Weights of a small GPT-style language model, trained from scratch on English Wikipedia.
Size: 10 layers, width 160, 2 heads of 64, MLP 640 SwiGLU, vocabulary 635, 4.1M parameters.
Architecture: RMSNorm after each residual sum, rotary positions, no biases in attention or MLP, embeddings untied during training, normalized queries and keys, local attention windows, shifted keys, capped logits.
Training: a variant of Adam for these matrices, 7148 steps.
Each number is 500 + 50 x the weight over its row's rms, rounded and kept within 0 to 999. Layers, rows and columns count from 0. Numbers have three digits each. The size before them is the row's rms in percent of the matrix's.

# layer 3 MLP gate, 640x160, rms 0.0527, rows 506-639, columns 80-159
093:520484415571522528514472580523542530496530564517496440567594529549496502531558539439527511507451541637490406446600429569450542458471488411526501484488453523545484539513515470482459562555498468458552452487462487391450442524417423556458545495
105:550457490423464411482563545498444475528480564562443463494495443500429462502438511572416541428522552497557490435509531483492520507496644436568447515456446495505486623476493546475516463536454566478531459470447485463582505454544435516518518464
104:564512526552426531465515470551606458475485520511414394446463565501573473620484524427596598508484385468448499512490565412515456594469554467442499530566465418511527490457489488491486432532514497533529526466610503473492541400591534566465481581
092:438460465434487455522548488479490598387445482546573553500487429437464510468427613452448422534440557540562417595635486508458565547494452559555538452433578519524547542529476433510482452437520507517542522489528477382556433511500521571528584567
101:521483538458494533449488474418462495492531444566475503433505460484509508421580505493439481492443482531490444361452551549447472452439594436447516524407456513532488395487481458507529547393510501437528451438567421498551448556454457540551466509
099:499550541571436465596616535493539455522485566518469446425566463580464490527407498567589488512557442544496444578542452518508508442540454596429481458508484428553479524548543546381512438507532466472497548519567467473466525438537430564499606468
093:454529500490470417619470514513483475516548453588486460381516496545526568594511490486519451468546519509512474471459572458553442507462550488453536468515438422464583505506489459548567607456501501489502560535449485510538467438509560471463570442
100:534509503448461467564449462523440559486515469555540428428477553551642484474547571455488456468484457460455422446411502482569511500414453573407492520507446497488557522482423509559545514466527501593581469589580486509599550511476435505546553445
101:409521539517509552468564467570563385449518496468463437552428494527513503531579506461557456459623464441486486553493542537541441600513563443519468477508530465461429543591509474462486573479525501501458478476475518460520542559465466632498564487
109:421517603536590500531520502531503429578466540484477444473525469517553465489498503509560469516434550539495492395560554562501510462500380532504449509512467537530499425516495416479431450360551550538593578458505411566519477491486465469493500516
100:507411523467482474479449562469495435567631433537541526481511427441552549425501524496535434539468459543444419490467503472533446445502404457405516463414455463473461587444588441485574543529530528577478621483492514506482402549449560419489523425
106:484476483542467514433427494558527554509488581489437541486562516571479399524501433443520546482460525437602538505518448444485469597530583467497448483496380525465569550494509459523471408528573482471555538520488479437474621459539340441520533494
106:589449523505508484490520435497573548506507540523593449511459505580474467531559555517514538505462540544487546572450482459477503390526555509510461510521518541603517454473449541492427407552513577504565463512504526505462480520510423523431408477
113:497504532533493498474572422539541547501460518514534465485446525593488576461413513562558585449483460627488556518597478449573560547479486607545499486423540510629509535471502514539545449532567447520511424450579511559612429486504430476524575479
106:520553453428518426512539391597539540530483439473539374459450591568582543550528497471534546448424458507484469508453483532535508436544533573447378491396464414526524556496499473440476455574523512567461475516524452487590536483498516486502539514
100:489503491407463447410510525438531440507412536542515468411544415501556432433564425502492510526452521410417436447543433467450554470534580532523367543437415548544489495455447559467475524494563474481475526497562551401564599520524382528467530475
100:557482470462435538503463477530478598510453468492482482420534415531514545516534548499486506525556486555593506496470517473486523607501513525552434514517506553494512453460431535493474494545482464589538446577588559556602528542508389487521453479
085:485534534589455524481457489537482595488419504469544458415544502490468456568527456487511499401428505553492531510514493518487498401511460473518402517472450502489560468534474479531575557610580582403546525477370560495568587550478555541527420490
101:388443496502546440462479472537532441497473484458455525471498444495560499477420513489463575397477538493551468471443491538586560552580548568491513473391527459544444541562447517464454529528413417500434522527574525520544451478555460398456553392
107:502446507492506459496445483526480520562567485573479417506455585511561502586575475525465573517491496492449497492482531531494461482411476602464442465463474514451522517438467479502437528459558484487538448462571545469496413454498455512488465405
106:523471489426422522477517519513552547415477539572563467431479505518548491427431546570451578477450479510574431545537472548556626522382569550517473507430520472499515453582435483551504444481526543551513515502563471552487415426589403421506547513
093:506468516524488426475593475470597507404546523498479514545436441501514415491486438541559522496428489485471513480566424522552582461411569636526486384523556441469514475656567607595436508573538494522505488548509510467514474523553479484522496468
093:502497421514521422539519491462530458441583535450514451534503535472498554511492474466419442549542528454428532631545472548483502497533527497495499603467440537548525415523517494527539456545558514549500428428461512534475453489527485556461576479
110:492453434525569505521520574514573572402459476508523406391486544494567521472445554451425507433543515614474558482562419522497520525552503568462407433423546565531495565515405452524486487560455451502508447488499543504539621482475449493458500474
102:562540441463447536438508413484457560460397488573534561412496513491561492512501511472468464481507524441589525506469522441551573575419517574478526422473544424397519459501462474491529530506434446498509512457592439441553537481488513499496504583
093:500476541469430565476484465490498494478418542463551504496419569551423510487452487508415434410476561516563523460481409626500587548438517537485532577507431575566577492572530520580484421570558660507557517549469509540484524527487464454519492469
096:564433549447489551442490457532525471508544487544483441504479560476452536495484466398407430503532508440363519618495583539473526479527507443466502505540457425392506533440472526416466506458590473528557526567485487433502553518428513511507523489
094:531539404501511515504461476547562509575454416483501455517570548570462527626440439469531456534505602523464462505430427568517454462547506441524562495474480521577458499497560456517539542432527451470507514467539536526488420490493485434470617471
102:452551591504482448454514489456469466500476549550558536468478451521542517557544428478521513458446568542403435600472571521578512529516448560446453377445521395531444421454490461531503479387575530475505495559484453457472435506476557473480460541
105:468488518547493561526528407625518540509480518444496545477480431570447582559490564516544565529489412521447478502519536535515457500486565443477400518467510569557566573454547570539432487508438550537486500470493588550488505418491410492542574470
108:535475522462483463509585513504470582525535467511539465480483525575535535529545573546375529451470417509498425462526461408498496484436478526521534575554539549502499580443450438476550418539494524509533414511551549506596471508496439554506493476
091:469489596571461515455515507457529551412506541485530532495579506524439510547545525474497389500471489523505451525417572416494443381500488502494550492465482536560506484490476575488429538559404495519562563571568416456513520429505489429444437419
107:552486464466523427522528530457476588479530506553562543434509548478441516400459529505485502562438446502460483418502370509378471563504543437476479427459513478409488563484539570502567550472601532520506462598615502525416475596509502543524450508
090:486479444506510442572498510410512479536457559584484571526504556387558547522410529460417554509545474495468444580473534539409537566477578494574570520558466538456506511493523469449543528523489649415451512524482420490445518557509550504529436568
095:440570512501556586474505455485441504526467417541467520540470375550507426509601517519505485543523476412552521454506532505506431434638473424560509531547522435482551441488470427452568552452511551550482511510476453397488443560590552509474493507
090:474548532577527522434528476473433520459494558437539506527548513451482461498486492484483458480408558543504403465532489460492434552486455482532545532522582584432457456427468415550526534387547588497513426566504484541547448532425474396536431482
099:476443566493460538529453498484466490454533463543543552518468429498495536408479513541508475581506546431520490558590455538605615496560528443470546516552420416465522494521542461522552540519487589413483537457546392417478541536489554474567545505
102:485540488544500491528590571497564483533395574533420475454521559521541480424528579561515493483522480411474464483478507452504539558425476514531439456582468477495422532520507460441591425410470583521572548558472566504476479598504414523603517507
110:453519560488509501478519550558412530467448440459400564540530439448460395494490399401565511549413544484484420461552519433471478509521530516450533524415528476422497497497440503525464474491508531553489489523432459519561591411501486488441478414
097:487488568483532413459476560490591528399591442548518531591534405442457521447454571455529543480457355538589557424533526462549452527481485599488562500500515514473504512533523510521480467502466458486467463457550442435545492560441491501511517373
099:498492543596514516527501571400506498477498530503541506378516507501541530408505414506435464386534584495452394569488464547569474452526470479505541483490580487485502492502516512478445579558560483497453482577481516512456499469491574467463552469
098:527523547410405538558557448567540490500497516591533535469482458507504517493501510451641472514527440547603576606509515518548505445491588473391489488509515506429496467467435554572441473478454565447542429504591407519569521519551519497541554489
087:549599450502451442568549430445474462446470526557512433446547540530448472454492530419465490552451450519532469562568483517494505450452525448558553572593494503489540492514481451400524498430567521488612518453549456480558403520525428518484496581
095:547518516476430519447522497436500507522488545480559447518559488455397511525429504496494537509536533527540532483498442562383451573554507384452445527363486506644382478502538456435459559467446476528506539541457453497464421381506564472481431592
094:413542489492520495515499522526462595405593514393491572546529573561461464435418531482480457483512508405446478425532486588485439520519503494459547554524591477515513441592616470553478614503528542445501550494442459572415476495475583457520530499
100:478577555523441501495539471535606538459453547481519499523477582527498424500497507482441507480530531458462455393487414534571494578517514605534480483544509554445536525581431606424473488550421403539559521480553546547575610544551404521501498523
108:511499460408434579483478472516471532447477525473494378559508435551523444452576575394405430581459486510465485488512453447537514470497506488436469498433487541538540501542435525516586505586462490510506534585610547533448469523551466479560499524
093:427437474385438482622524564425488523573472534508513545599539449545497425458544552466473437560393550502535451564511487500455542502574438560538550486472498565531482548536432506509470452496486456493538463609580498543448535518550559451475501469
098:440507546542532495475620468535472549459413456440459491440501415447522441539476442477430429519546487474548543532568438574463515514467516597523494452506534526440543531576525519474438530516468427501464436449565569558583603570500509484436558524
091:419456393458545546541478545545470586430419483491552530532450457551528548527542474483472441476585611591499528447476479523505474614544480616472520530504494524502501565576499530589489521547559508436560512542433548557488536567452542498511495441
098:472585467548490518503497466467494572454495407518471471472558433505557449524495553541506567524473470401565379423558550528557470549504528548539585520596459503460560454479502431539524577504441473519478475548517433534537423458516493430590514539
103:443528454447475507560602465501578528384548456449594554537543444448546533484485534492548509521503528485515407457517468502509593582435533486422586483498482464555578430552520540500599468522557541519552591517515415472510455542465515376559507467
105:398501552516461450450556535502476492591381531587455543590498506524488436513566502494468524483535437423476423554432494440479527551403518437548463503428463555477473500503569401461440509527446527513453485507568448511528593509428575576419503531
091:536481496481509509612474538511478436484442485594542554525511446529565474570469398529484573429574455431483481535427501456466430496523568515472489407510524483534483543510542469534622544557489454567450563481504490554528441472420529447503484507
088:459579485553480567447445503536569507450562404447516457489463480485548545561504511487477430542554500505445581512469471373477468422472468431497560563492489527480530475561618482448589545499576567476477533496504494489395475517557562530511549515
112:451510455431536506441497535517662572430568508590471504417479462489485475439468514506547502496476471543453456548464500453536453541498448518379431506425617461483533545424556504514387499442479557446456507529511468432499506463557397493455519524
113:481475465487518510533462497453603448416522488578497434458443506541484589550442480526531523517506493591527458455594465559499587553408511552452499469416515577489488478557487496457504451523508594496493557508566589497574480549520458434462443490
090:490494598446521451447556562531487535454449555537479455470546593606547456513517444542474526429410564541420457534565518386554618531450447481531533417538502530514602506572515535551500492554580534431526438561482475449516570542486517472424502453
118:525503530542548527529467505555524534496505484478543506469442369446494457458496573471573534547458526565618482504509536485454502537513581496425398573504564527522574530427424551475465441462465464545544484553505515516478434493545390434458504541
120:571511447475581512526563524469483502511473500554548407473516621496591534391500538513485490481473497477561527513506490450520518490469476488475448419446576490522509461478445530472468477593512517495470402512529536466493575485484458413459485482
096:491580484421572502520417536411555470504447584568485421601550441466467441509574514549417508494492447505469401442481459473456516464514496455554497552485525531485467560482434459422481547446472526496472475484450544577556490469484511535387558518
099:575478511517484449475539569487475532461563511522516442532507507491410533475507527473410493509505439505594429512573503541468569478493523532386471454428463526443522504455526443553459451543552588445458519517468493497551412413487415523535493471
095:541558560464543556484575478453604496534466470533530413499491532502445478470480439480610491491570521560436411509533454529461447570488515517441474460584442453466447438495507547490511474590533418485459571574491542533458525567480509524369549569
095:460470468456569538493508482459436578497469478529541526587431573525586580477393494413520503508410536468487537498518426457568473590549476488468540538537538482481514509479472492524546520563552501521522506585471510526426543458442570512487402447
095:505460445505418447501588516439393445565458540582468536403489457530459551381520547539527467520575507426483480532504549601480543525559446413460514545556514555578452493481509453581565559481586557508567460547539392602520481500425485448562501548
091:398457499407478492507534533524507459536518429493509511541478510458534518460573415432535524514449513437509414467448607514462519573456494526450485542526426448456513552463414586453391486406461454488509532467428454508420445553471470498455517453
101:602526434543455464449565513552586481388542531466506507425553492511543465461491514606533455550437410415478432496524473474467507578531395456487573518538449486494446549541571485484573551555494444554582559436544508472507582535449522437593496425
094:493441552484487573545588434472548548458459553471543464528456485592543560432505515579479560446528536562570535488583538463489604468487572516495467424470394465497493463543472540560419489629496514424490486503433432487571554420608431518502501497
095:546468518505460436532554508535457452467480466540516504463474447604473478490573497446563546520436577535544505441477521428450496491389563494554372527424506514509449449507418489457382507581430562497605555484524544455467569473575343489487552540
104:431508485420491493474434577536528614479460471543578490532522538389514516451505400535495574410451454443473470530505525409527480547507385478479497532491540474487505498484494491470530466524619523496494533552561428438460436463508542463490543497
080:533508582498477513566536497588607431477486441535486483493510421578503525414523512492570580509563465483498523550444508475444596496442448492593438497528565509455535443526528493448516527545449558554471478452533462499512462481466515587473498463
084:461511516514516478425520584469526483446455463563532458546505448441530479415436443541542500476407486571496563358504435424498494500449567603554422430460520462514545532449555472528528505385475473464549480439479478512454502524512455485512483453
107:504477551462494527440563515486471476527411549476468551500522530572411442457531489482431501477503619419479488540463512527492527533552477522519543549474445425462486532454589451438424610471515578523494511552449506512499634407544536506476473481
096:449451488520461535428561462494506481499518547496464567538458373439409421541527455445531469516522522462425442465499528545493451442522538417491562551551408428493478483492638508451596469396405547568450558446500501530490431562429538533515503555
101:416568486643562487505490431480515515590581541493425517578501545512503431538551554447574565407562457493535471387442548429552477509487446505479547437487435556573543490472500398545527549533503571534548521463555548599509518446407500562457491436
091:492571529463566516552401513464552467537543500593498558441521444473509534513492603503507498582533484504466543508464640426525534519590392492548518506529518557561497486475496545498600538537494415452455558480499479477494430505478607546522465549
104:510483449522402419494446490419459480474471436482507426499522529481467529429439447564546513520580445467483520465498428477571545556518532564554491453502458556474530554462483472585443403607450489535510493470455550408514519447465530500472498456
099:506594520541449455527507536497511508439533455441476543479454527544445552496559464413528516495533615510526525491460447519437524469481607556420472478457429525470460510443470513447511512486454518552418453560619470530515468548489575454518492536
087:530525499547497534492501529495447489496508467519493542525407564465453490456555587552438425511486605483510558571573491598484534454446519479452596526436451466533428504455466467571536576512539531548539442421536475580514474550494491596484505576
093:486522444458476534521437457451516483501554482465487360494503520383557457482463454491423418516463529530398433542523416584493478477545495437446551423507518463453507519448517506458564594479553532483543483496445431559402504568464512525492496458
091:490549493433439499522518532559451502540518532517495542435493510425505468460492409484438418476452533511588533498427522395456439486489450449429439617452419415509530443463401543526533492543483502434507576503461464390466504490494509446528456569
104:475551560521555520527526479484501473483547544465492483510428548536565531543542531413554511542475486478503539486523594473481427459520495477406530406547508513582424467535527504438418496416442493496534582508608590564483512532528511516507576516
099:509554559550532532540572429540461508383559467523457453553577581517487529431435504438479521454472578488537432471499431497567547540479473514388548520562439498471536467558517518534540529505502478491500452516455454577503526477493451428439572480
112:510521448582460506459487548475511551446477475506478532558569528523458500484487530432523516476418604546535414458577475451481472455405522500444540553491442455578454532519443483443526485541497593471475508503550551497532531506477461414477475530
105:546475555438485518408567400553500445528389539511541565476459437514541515465549446427566478480515451491545581483472547513491519555518491590471438463582463492458556413518485530536468448571465470460466467452567526431559520520556422466465498543
105:441439496471530532490543465450499450532519561499540446451445590518560578450486507534444514431451549581488517507489536478571555553424475549545430427466515529533532503487573409625476448507573469540550609602458542492486499494454433480499540454
094:521454478568560587564494508497571577429470567516500511488542565537487536395465447489533531482507562532454407472443539571505527491509436555435451444472462525526542484460538508473488553533621528499424538586471540498474404448495472374490444504
108:515511483439563594568461418548481457467504575563510474450506441500472500352541465507545473491475497481477459550494559467522610447435482595407492448465560428451492468467471511470521436466558452503493578533577512512496483510533423425481452512
098:503445554566525524562506500464527610544445499456488533540521527459475503570486624418585575564562502542432489519558532477541428531522414509525489491552438494570480459513526529466444559379504509499534559531487480519508441491411551462559431494
105:503518481502487543540612523522546427500534459539477433408591471510534439527497505517571554520508454454448393455483590517422448447513539575436484453528541558621498540498604495532452488492522455497507528576544574517468427562483478498428474456
081:496485475530442499598421495559492456491446473539420460412486539517485455632569463557409518520514400479541423433580534493480476436578408435555437635499458474487475434531501429587567600494543459557562496473494432485479413470491512441517552419
097:452479515478505556549491478495463461452511451527534584494500533467489540502502477486418485473456512495550504388436506503413590430499527484470592464481532540442402553499597433472581599440527521483434592547561434601582434492482480518499538463
111:465475533499511530543524489516550479549590441498500511455474552510597490451450488561430592474503482586458501423452466479566513470540581600554457505484550518535594589493480525431500424527442479506421467562544531525575497470522369516481483493
105:484548467495515567443511437503437488546440636490512591574494520561535504528500415498499429520461593477451461528489462462407556575457591468547554486585456479481445463546509451497475431528579530438413513496517538444379472594529516517584434576
088:445560441537488549508516463411498516430547494471534405403435587491541557519530555488571543577507571570445489536438534452519441425542449499402544579534455510609478502424524500457524556478492522529447479520442610549480571559430458558510464537
096:453441482549556443467427498457479405507525544436564489459524480494405447495524463476506541419482588536534498472483394444446499530469553541504499522557466469576530488499583437552499368428595575499449407523436514442483562540516399418461607490
099:575514408449576506538522452484519543525511448519508539528578438451506507525517552425490445578473443456483485505573524386423482559496492477411507635499522564570544572485562561470500454370437477534494548471451513479449394459555505467512476585
087:588439550534598461513495517473464545493532541511499462516520438406538566586476555545540524472499539546556488426597525528410451612525439500496499593568574497459551487460587542510505437521490479572558530452582431499487485517417514570492507461
108:460486404537508490467508446596501424505513396460534438435477521458565454474512509496379523465583399477541403473471488631562510403521497451532499567419516435533505465484561557480547550506496419543452539490505498563540378539528479543510563537
115:489510476502495509481505507575489485491441491478501476510513518448576416482554441422498529464534482574552453533463482501516468549445611614495463486530458422487569524406413506487440402558489507535438553539534503446514542589483434366532461545
094:482537506483475460601468481484599560508524501483604539482454476511567614558430507480448431493535419422467567499509511444550519501494491456485458408384532459575477534507530583476489521572564521566423529468558479468486458543505507562529510484
100:392543481476519561552545486509406559575609560475488421497540541480514493476450510477525452463550602602462456429465508502539415397574371500450581493435478545499437579556555541559391517509482488459571548490414561489475517528407506489532533408
099:461541488422598535547449504470562436486537530454541550483580442555533442549469480466510475507417482439527483491399583435494439557547513489497453548443448501469450449457556506495486511463580560540621582461518528465548476521512496509487582499
096:449548443497509511521515486438434572424608428443532487492561532441407486480402525528566476583452624542479545463530431541573513490493502573512591517503412455541573510547495474417527548439516564472546535558530500462555465517486538453486422524
094:454574512577486436454484405465380549477505474483519516544479460479551411505436511435502375432519486625519543423538610530454477451474394512468493537455499552568525474455453393579477597476471507542499491466410445531500438499519459387550430390
084:477547465474422382604552495503546567469577569465461451481463415478404547557509522467568438519573427535458508530560475474573445478603493526544467415432488453530502507489561611514436507418463451458463521480464503514484475408485520456514444412
120:438515460483498541532495511510494425424515491554584494467583451585443577437449455522461426569481539470537510533447462495508625493450530450453529471465475436463435457424492553495479529545515415486426509567534440460517524532583510480495517490
102:519555484439502425512512452431442544550515581471472441551494561539485436471433462512526515555455460539546467552533385518456523535516447458443488592413566484593478576446459477429498487484428410423488454427450418478522501496528542512506453486
099:522524470479492469424596456500500417472540480585489472505534537472529440459449470536434499484465538432479437553584452569558518572464547617509594482471523532560499445602535502567522591619601474526518474431507529491538585522471578525524531412
093:501584503450503545440397523519436493546515474525531463586546517514478506463491553494503486451525526434433475490393478559521436460568460474519547571487506449576448422444575500407468599478481502534516500477531668548426566505440485425483530541
092:546413501444418461385529463491520488533488548551524522445432561580488463482585448548525491525557585439487433511415493584485488544494514561529479423466457461419480472472527467536425501469588617490549430506571442478493559585540457470509523519
106:462552518522589452495491529552551467518390491559504464522516564562418504497535499579516445404445524437434447536478508526505580480482547513566551486572524479437526531400581490480563540495551474506456513480437486524496561470433501492470590392
089:519459481432479498537497468565468524451422436448446459418527456492503557501461553506515508475587527571499557407542512443511506597487563434480402506507493455470533542462546499487581516362432578588536509416605450527592403488474472540559446472
097:562486549497479468559457547430442557506466512516582517522524542511488533487574501532507520578440563497433449506467515525466475519539476502454555366451434520514441568484485452541600597482573454438558503509417506539456521454490606518550512424
084:475389519521457506486540462541543466466368607529532453503572467469526520464510414460568424543410444464508464453552583411373502537541585464469495501528433431531480457521504455472511477471530542418514517524534436503447545476530495465548468569
093:473469527516491565520386560500415485492509478494548468496553430490506452511493439522546434495529462472485472396494511450453446554554450560436515478541400416547470535470463511486431494427493531464534528510493454386465484512492462516658492483
097:518525582474443550526495505490478421448562488564558514517525502425512452432498561457497485556417487439598492435495592424461477543459475466493479514452452509523506471558569507575490477435442543511558471461584427468494436526559511410528469468
103:584536463425558499511531529534537450519519554566501530414466489592492553452550436547509518465492486400538489427462456444468461566456551513543408525467541465497497473514428557542534506523563482513525506486562464436530523524512366477513490594
106:479525463473506514483533515483500444512480443409477541572464406502518498476557530449507482548545506542523506515489443585453515541528591436421478540416433442492470445513485482460515581460466406477456409486581548556537500471514525508504521554
092:442460559455512524597468461529529509549516531478503550441525495534564486491444517620458499534527589576505522506420499502451530443593585476460450411437443527555448465456542518480466523568443535454518469553558574485568427433566518461487567586
097:420514467520455491513460522536471541529536419470471562537458423498516462547372584558549512594508440523421442414520482455516537435584547517460485537528493466492391520530523463535524544520535419450547490492548400578446444527473568470553532393
114:551467566507507496472455516557468602458457533437491571448597527461545556482532507453510484475505523588486517545528536450465461570465556523442466564531502561551542498532400572507441410411540513424544515582444511536475472471441481443471521416
108:491512523536489601481492458465510420447562500502461527418471459427487500445553553580481515513409501446489462447497521449424558548553567498437532512447559501499476534502544432550599525464514569494445512520584482491554552487499470536587547506
095:485528486532554561546585479457487564498534532459449490508554586508494409470502508514471482438468566467501412514555572524572516575543450506464489437559520390498557576484482589511526458503563429466505470436413556551469488595535477555518467492
107:479473581467473444502617525477539549450449503519495550525523455454379561527458509450460439615550488509494557425550524454529541495491491451577508507580551540472487552588513453439537410491560479454564553470463443458466385461582433531527489591
101:531530459592526432534484493452463471557578583432547511538518546531426495529545542468520485508445585394392454514466503506517455469541399514450481514545511547574426482467616444558483565477541424442524481495535458522437480552505518460420516450
100:474467551468581478434595493492456533542491557551538474515545504507522456537427419459500466495552530601539441531487411526518529525464417506522500511551532488495575425397475547455457537610617437462512511616449461480487430452415566469430429472
098:484444562505467519481513484562510520542470596567534545549545511493425513583477517458508477624420393441468450561555541398456446520463444437419502439479406458506466568466588531505587514360542495482471504501486405546469483485468509544575504438
104:583382448475539504438441513538514657565482543499578448534481536561452587574505543488444522549437503508445418526445477565466459499509486561532482596426527457484555499437440606518440517422475546568448571511559624481437489386499440452512490453
091:568430492479482543482492470476459534552483547560539458575453520511453587541489520518514577537476543516444437565519554582504484541501494548431480510506517500485482464510461542440516520531515601430485503478479457475547416442543477497586447522
099:521451529411553495607491521555537450536459544552475511488437534537510478513543498575534556532441504562384489420523592562526533553517555493480440503505488513608550552432470583549512447428535497541555489458473577449501578519530483502505522557
095:531527527508444520445587495432523512459533526459445548567557527446517556446446571478496513443435568477544556425536427573544464428452518556551545436641438501471550487513550453520545518523487549411608563483569525466439478559541521507575480535
100:539518520515388542496478459505490552449508515500465485488426491517535524507503448444506538454496535427525516620554429576452481452554459480476463551603439559466485474507484558469506508432443556528502478565519453545589529508427483482534493446
096:396484501482482451438453570478566545504550581507513517561512569556582479534578433472444484480460532486555529509505554418516521498458518535470475470529449447587443445469490506519509449584617532548474490434500540512435475505563469539485432594